Weights of a small transformer language model.
Size: 10 layers, vocabulary 2048.
Architecture: RMSNorm before each block, rotary positions, no biases in attention or MLP, untied embeddings.
Each number is 200 + 30 x the weight over its row's rms, rounded and kept within 0 to 999. Layers, rows and columns count from 0. The size before them is the row's rms in percent of the matrix's.

# layer 4 MLP down (transposed), 640x320, rms 0.128, rows 59-72, columns 0-79
108,248,180,188,190,224,196,202,227,256,213,201,199,213,186,228,196,165,220,178,197,219,201,180,204,180,163,102,205,241,157,105,169,216,146,198,214,219,269,225,164,198,130,225,213,184,183,239,237,213,198,185,190,203,169,192,135,200,188,229,184,172,156,159,219,216,229,243,244,237,228,178,195,198,184,166,153,171,187,244,245
092,234,205,216,160,187,199,152,194,171,225,165,236,174,227,189,200,195,289,195,185,206,157,237,219,227,185,140,180,188,215,187,194,247,160,122,220,213,243,229,197,184,214,235,168,186,243,194,190,175,188,234,231,199,218,222,161,196,174,241,236,183,202,206,188,199,186,173,199,221,210,245,163,176,182,188,210,209,232,206,204
107,195,215,219,211,176,185,187,183,167,170,174,217,213,189,229,171,201,209,219,140,242,208,191,231,203,108,212,143,204,224,205,234,207,213,139,201,228,164,160,208,268,235,222,216,159,204,223,229,169,172,180,206,154,166,213,197,205,214,213,172,248,209,241,221,168,195,209,251,259,132,174,232,236,217,183,216,178,189,287,201
097,230,166,216,169,170,201,277,183,188,136,149,245,212,183,235,198,186,174,204,171,207,221,201,239,170,197,240,119,284,197,229,195,217,206,189,214,206,238,164,233,199,231,238,156,288,229,214,187,189,213,185,213,138,184,189,203,170,226,150,188,182,207,166,223,226,195,166,192,219,153,172,208,186,196,198,197,185,186,183,243
107,153,190,165,247,165,189,145,205,185,176,188,230,203,155,240,181,211,175,243,180,217,245,176,201,164,203,231,221,180,192,206,150,238,208,224,208,246,178,136,186,205,119,174,192,173,217,189,160,198,199,185,270,199,187,172,198,223,216,216,216,158,216,181,255,137,178,184,193,199,204,254,209,176,168,209,265,211,229,211,204
109,215,251,229,215,187,275,239,242,257,223,245,252,213,211,204,216,175,178,195,194,227,202,198,182,222,238,198,193,239,201,235,186,169,234,185,198,233,222,183,179,190,246,234,229,184,193,179,174,215,195,205,205,267,179,173,192,208,216,222,263,237,207,206,179,196,166,189,146,233,200,166,192,185,191,245,155,224,183,151,161
101,225,227,133,152,178,244,196,158,196,212,157,224,176,194,198,182,182,167,201,241,222,208,215,197,216,179,149,139,222,221,166,283,193,187,161,192,243,218,156,201,233,225,165,212,240,186,187,183,199,189,146,249,177,194,142,141,196,211,209,209,233,153,180,157,136,234,175,160,201,183,151,195,167,172,168,162,253,227,229,137
095,205,177,213,181,197,163,235,217,226,200,198,182,178,203,184,264,190,214,194,226,183,178,239,184,216,213,173,198,194,247,243,172,204,203,236,171,182,229,145,207,182,229,238,184,212,177,184,195,235,195,210,244,175,219,195,227,225,208,245,186,221,223,178,219,214,189,170,234,201,198,187,158,152,160,207,189,190,222,190,219
099,152,236,175,184,227,249,171,224,157,178,203,252,188,183,178,195,202,169,241,173,227,216,192,212,193,235,207,184,193,274,173,167,156,202,210,198,145,177,246,159,214,187,161,197,227,220,223,215,197,196,223,174,201,177,208,195,208,230,233,166,209,180,164,177,228,250,155,250,212,181,194,178,192,214,230,169,224,202,171,161
099,206,196,168,191,242,247,176,192,225,206,145,263,174,196,223,189,205,183,190,222,203,171,206,194,247,162,118,161,197,246,195,164,223,214,185,184,170,176,174,174,140,188,201,206,202,204,140,206,143,199,165,181,212,164,223,190,260,197,194,133,206,186,251,255,238,224,165,157,180,231,194,247,193,242,235,205,237,210,166,230
104,197,217,185,251,264,160,155,152,265,203,205,204,185,194,208,238,220,174,237,236,240,227,197,201,198,145,192,174,204,224,205,209,226,205,205,149,208,191,196,265,177,159,196,201,153,214,150,194,239,221,212,115,182,277,225,219,207,238,192,196,198,193,178,226,249,237,179,240,204,184,215,216,181,227,103,215,225,179,221,246
098,246,144,176,167,205,126,200,143,189,215,178,199,201,153,272,212,185,200,172,207,192,194,193,173,227,186,172,237,157,156,162,236,164,181,206,209,198,209,212,228,222,167,206,222,216,260,213,183,255,216,169,193,178,186,239,201,223,240,237,194,203,200,214,218,174,224,205,188,158,180,232,224,173,142,205,186,175,186,219,194
104,183,191,162,188,206,215,229,196,134,135,105,201,155,187,213,153,217,135,232,202,143,173,218,175,197,247,240,196,209,214,192,214,201,156,221,200,183,216,173,252,178,174,123,189,216,171,258,222,238,226,221,195,160,178,190,175,215,213,189,175,264,150,165,172,229,169,194,171,201,180,164,213,183,222,223,228,172,241,181,196
094,222,153,137,193,247,202,192,216,234,196,193,297,188,221,214,219,226,267,170,198,189,185,195,235,223,149,213,175,180,152,250,200,238,205,219,221,219,211,187,170,210,208,196,241,165,144,191,142,137,172,180,259,185,190,209,154,240,200,180,255,246,213,239,245,194,165,199,197,171,190,190,208,229,208,168,231,201,162,213,187
# layer 4 MLP gate, 640x320, rms 0.27, rows 60-73, columns 0-79
084,237,205,216,206,183,214,201,204,215,225,229,195,196,247,212,178,212,195,220,177,193,168,196,254,170,194,192,194,162,211,173,131,219,173,190,175,179,204,244,140,158,233,127,223,194,223,225,181,198,197,244,189,207,157,218,216,188,181,193,126,226,247,198,190,209,177,203,186,196,207,241,234,164,237,175,171,203,251,199,156
114,161,144,226,195,186,212,177,201,188,189,202,220,128,178,206,182,231,208,184,195,157,231,204,186,241,186,250,247,253,235,172,200,241,216,234,210,206,237,250,209,164,164,223,213,268,194,201,217,205,207,237,188,241,279,149,167,153,236,140,257,237,214,203,181,226,209,240,177,144,186,156,216,204,220,209,184,165,206,239,191
095,183,237,203,167,179,162,144,159,183,216,240,160,243,208,164,230,179,230,210,160,205,175,205,205,166,222,219,231,193,210,198,151,177,220,241,241,200,202,209,183,202,215,205,249,190,209,251,224,205,200,241,167,211,214,199,213,185,205,191,221,155,190,219,226,228,191,214,198,126,175,222,167,180,145,165,213,198,156,197,227
094,186,169,201,157,158,200,210,199,185,207,212,186,197,190,201,217,222,162,244,245,180,221,196,186,227,214,238,210,229,174,202,200,207,145,201,216,208,206,160,189,192,190,223,186,225,203,232,205,234,207,215,227,233,182,232,202,293,243,230,167,259,164,252,186,221,188,173,188,154,180,177,240,180,207,203,182,158,202,205,216
107,229,182,181,202,164,187,196,171,136,148,237,205,269,191,208,253,204,172,215,205,268,165,143,205,154,221,243,217,249,148,204,189,178,222,235,238,172,211,133,186,186,234,160,147,149,203,202,169,192,209,156,219,239,152,219,181,200,173,207,188,199,179,208,181,178,153,219,187,201,168,216,170,280,229,148,208,185,227,223,248
103,166,231,224,212,279,254,169,147,207,194,217,121,183,231,199,197,187,219,185,217,245,289,176,220,142,124,190,247,160,200,234,182,209,197,207,205,224,182,180,253,232,157,215,193,233,181,138,166,216,207,257,147,207,201,245,254,157,173,175,164,197,184,205,211,173,180,204,195,240,219,202,229,162,191,240,218,194,205,220,190
090,176,232,202,182,194,201,198,223,198,208,183,224,214,217,226,214,184,185,220,162,186,226,205,251,222,180,183,219,209,224,199,182,172,178,174,168,196,183,268,233,184,157,214,261,199,209,171,201,200,182,215,182,255,221,194,202,189,213,185,156,215,177,193,202,176,204,194,197,211,224,157,225,158,107,222,185,178,230,189,181
094,184,176,249,198,178,185,200,226,191,227,268,185,212,217,181,206,229,206,254,206,171,182,228,215,125,133,245,240,187,239,238,217,169,188,250,221,223,206,246,199,188,163,170,142,216,222,156,202,169,232,204,219,257,185,207,199,177,185,213,236,224,248,224,214,183,212,147,148,180,187,224,210,215,214,200,178,233,183,253,180
098,204,122,213,156,217,188,182,185,212,153,143,201,184,237,216,251,207,224,201,192,205,236,183,192,155,171,178,204,174,197,220,165,154,176,212,217,183,230,150,198,223,191,221,188,229,202,208,215,190,184,196,203,214,145,210,302,184,175,195,190,179,238,213,192,146,256,165,173,168,201,174,248,165,222,224,224,172,186,149,230
110,264,227,187,201,164,190,206,238,196,147,175,207,220,213,192,217,156,224,205,146,266,219,196,217,238,211,236,197,177,234,180,220,231,162,196,187,255,149,218,202,193,202,211,167,187,220,269,204,234,202,205,202,216,117,192,172,197,231,209,181,209,222,212,170,147,191,218,158,273,168,174,179,213,213,261,171,220,253,236,184
105,233,201,206,227,208,177,198,183,174,206,172,145,158,181,152,204,177,237,212,188,220,224,201,214,241,191,163,219,235,228,227,189,171,263,177,215,157,202,183,169,180,236,181,212,152,186,169,235,215,186,200,190,200,171,167,171,179,220,251,214,192,164,219,188,215,192,165,114,183,182,196,211,193,162,244,173,200,208,182,238
111,196,208,186,192,201,153,228,220,142,179,218,158,228,244,164,268,210,180,228,238,218,149,209,215,229,203,165,190,183,212,176,153,228,231,239,162,237,159,215,218,242,221,186,219,185,224,112,278,230,205,241,199,192,160,167,199,187,188,184,143,212,168,235,216,229,212,239,214,221,237,174,218,160,145,182,207,202,207,256,198
097,179,208,201,273,192,222,216,192,215,163,199,229,244,221,178,186,218,229,209,191,230,110,196,217,187,186,194,133,215,227,247,181,192,227,146,218,138,197,192,187,217,224,212,232,152,188,153,184,192,175,201,259,170,134,198,157,212,192,179,144,208,192,137,120,244,171,212,196,180,254,120,246,232,208,183,184,142,177,203,241
104,204,248,236,178,209,219,203,220,125,211,260,230,189,225,215,165,193,225,152,271,209,233,221,184,202,195,146,180,215,225,226,238,202,170,162,163,205,166,238,162,228,173,179,224,215,202,210,172,209,188,208,218,122,225,169,191,209,209,232,203,199,189,146,221,221,168,182,208,243,222,210,201,206,185,165,208,168,191,226,140
# layer 4 MLP up, 640x320, rms 0.255, rows 60-72, columns 0-79
085,234,222,181,224,158,172,174,191,220,144,234,193,158,197,279,225,199,222,195,208,234,185,181,181,198,180,197,193,206,219,223,196,228,178,183,229,205,173,167,257,189,209,159,204,206,234,204,219,214,158,199,230,189,173,190,183,230,198,254,139,193,151,196,185,202,200,191,222,186,282,189,229,85,144,199,179,157,195,195,229
106,224,181,168,214,188,205,158,222,136,219,205,225,232,141,189,184,209,234,224,178,222,242,214,155,168,208,204,153,198,215,174,240,166,202,165,172,192,174,189,243,162,221,169,241,175,188,213,192,189,195,206,184,214,172,262,242,187,203,202,195,217,170,259,240,204,166,235,181,268,215,217,229,196,199,246,214,235,239,196,226
090,221,176,198,216,187,234,219,212,208,244,217,166,214,259,196,222,168,225,210,259,177,225,175,203,169,224,200,165,176,213,252,191,150,200,230,168,242,205,201,196,189,177,172,220,216,249,171,182,161,244,229,199,142,229,165,198,191,198,141,148,138,181,215,187,211,170,164,240,158,166,149,245,242,256,171,174,202,188,243,256
108,244,210,184,169,202,196,199,218,151,195,180,157,197,129,224,251,160,207,216,155,160,294,138,219,179,191,150,189,205,185,203,207,190,207,187,242,183,201,201,223,176,186,162,189,212,219,155,192,228,143,210,186,219,205,157,185,199,231,172,212,182,203,206,190,139,233,170,234,189,202,216,153,189,218,141,269,183,212,191,200
112,149,213,215,220,221,242,264,205,247,206,251,208,264,173,192,208,227,196,219,186,206,182,217,201,230,215,209,180,208,199,213,201,153,202,201,213,218,132,206,205,148,179,249,250,242,186,181,198,178,184,146,229,216,176,218,201,227,222,236,157,232,192,160,169,206,198,187,198,153,204,185,207,219,209,195,150,211,198,175,164
099,213,146,140,210,153,126,202,197,127,196,217,176,266,168,208,226,159,147,237,219,202,223,204,226,237,195,139,212,198,214,157,169,218,243,241,229,191,240,170,233,197,214,164,169,214,161,208,207,177,239,233,187,197,223,185,177,182,222,169,204,207,195,227,220,199,198,212,249,165,194,182,193,155,237,184,235,194,207,219,254
092,237,217,167,189,259,160,186,197,225,228,177,205,183,218,260,207,146,260,150,223,191,194,166,197,178,249,196,181,189,198,221,197,196,251,182,166,197,180,198,203,173,199,193,181,146,208,204,162,174,220,223,199,229,275,200,210,233,170,198,166,205,238,153,181,178,235,190,159,148,164,130,234,161,281,157,181,213,238,199,201
093,169,204,156,188,195,201,210,149,194,230,131,210,283,207,174,164,186,193,215,168,176,226,253,217,209,157,219,193,185,232,131,227,193,174,210,244,242,187,228,198,238,160,215,205,207,222,231,246,226,167,211,214,113,206,158,210,202,183,217,172,199,207,228,216,218,210,186,218,202,208,213,170,176,183,180,216,192,209,213,182
104,218,187,163,193,197,206,196,225,248,163,196,189,198,253,157,195,228,203,205,179,225,188,212,206,160,190,192,206,178,156,196,167,174,239,202,235,192,183,205,183,241,232,221,220,182,164,137,133,226,211,223,222,196,213,172,154,210,171,211,182,227,229,214,231,190,185,248,240,198,245,156,138,160,246,207,194,204,244,166,209
110,225,230,190,161,267,194,202,179,228,203,263,201,166,238,224,265,168,221,204,234,169,184,173,187,197,209,188,165,208,213,187,179,185,254,212,186,171,154,213,187,211,153,181,184,237,193,151,181,155,205,230,206,240,217,195,225,157,199,200,224,156,241,227,245,179,172,200,195,181,158,183,199,251,245,113,174,186,209,200,205
106,217,196,170,181,218,242,238,180,169,225,190,246,138,229,202,185,164,183,183,193,225,239,228,215,255,187,184,161,199,232,196,196,205,186,245,242,218,247,207,243,197,198,194,220,232,192,179,236,245,264,196,234,141,210,170,216,141,203,201,201,243,169,163,185,203,217,156,214,207,174,214,132,212,204,202,157,229,185,193,168
103,204,241,167,200,290,191,261,244,210,245,220,221,210,183,211,201,174,158,192,257,178,213,190,143,228,258,209,223,201,232,229,200,166,156,184,232,179,199,180,238,156,140,266,191,257,188,255,229,173,187,168,166,215,218,262,188,212,183,250,175,201,205,169,186,182,184,222,168,147,169,157,201,182,138,219,186,180,172,175,212
093,168,167,153,176,165,158,198,190,236,225,205,186,154,253,184,210,181,201,221,173,204,235,184,248,214,244,185,217,227,206,192,202,222,200,256,178,194,229,213,229,191,199,186,229,173,256,202,168,117,249,221,211,204,209,202,144,183,192,202,212,201,252,129,170,198,181,162,233,229,196,178,274,198,226,207,216,194,136,233,188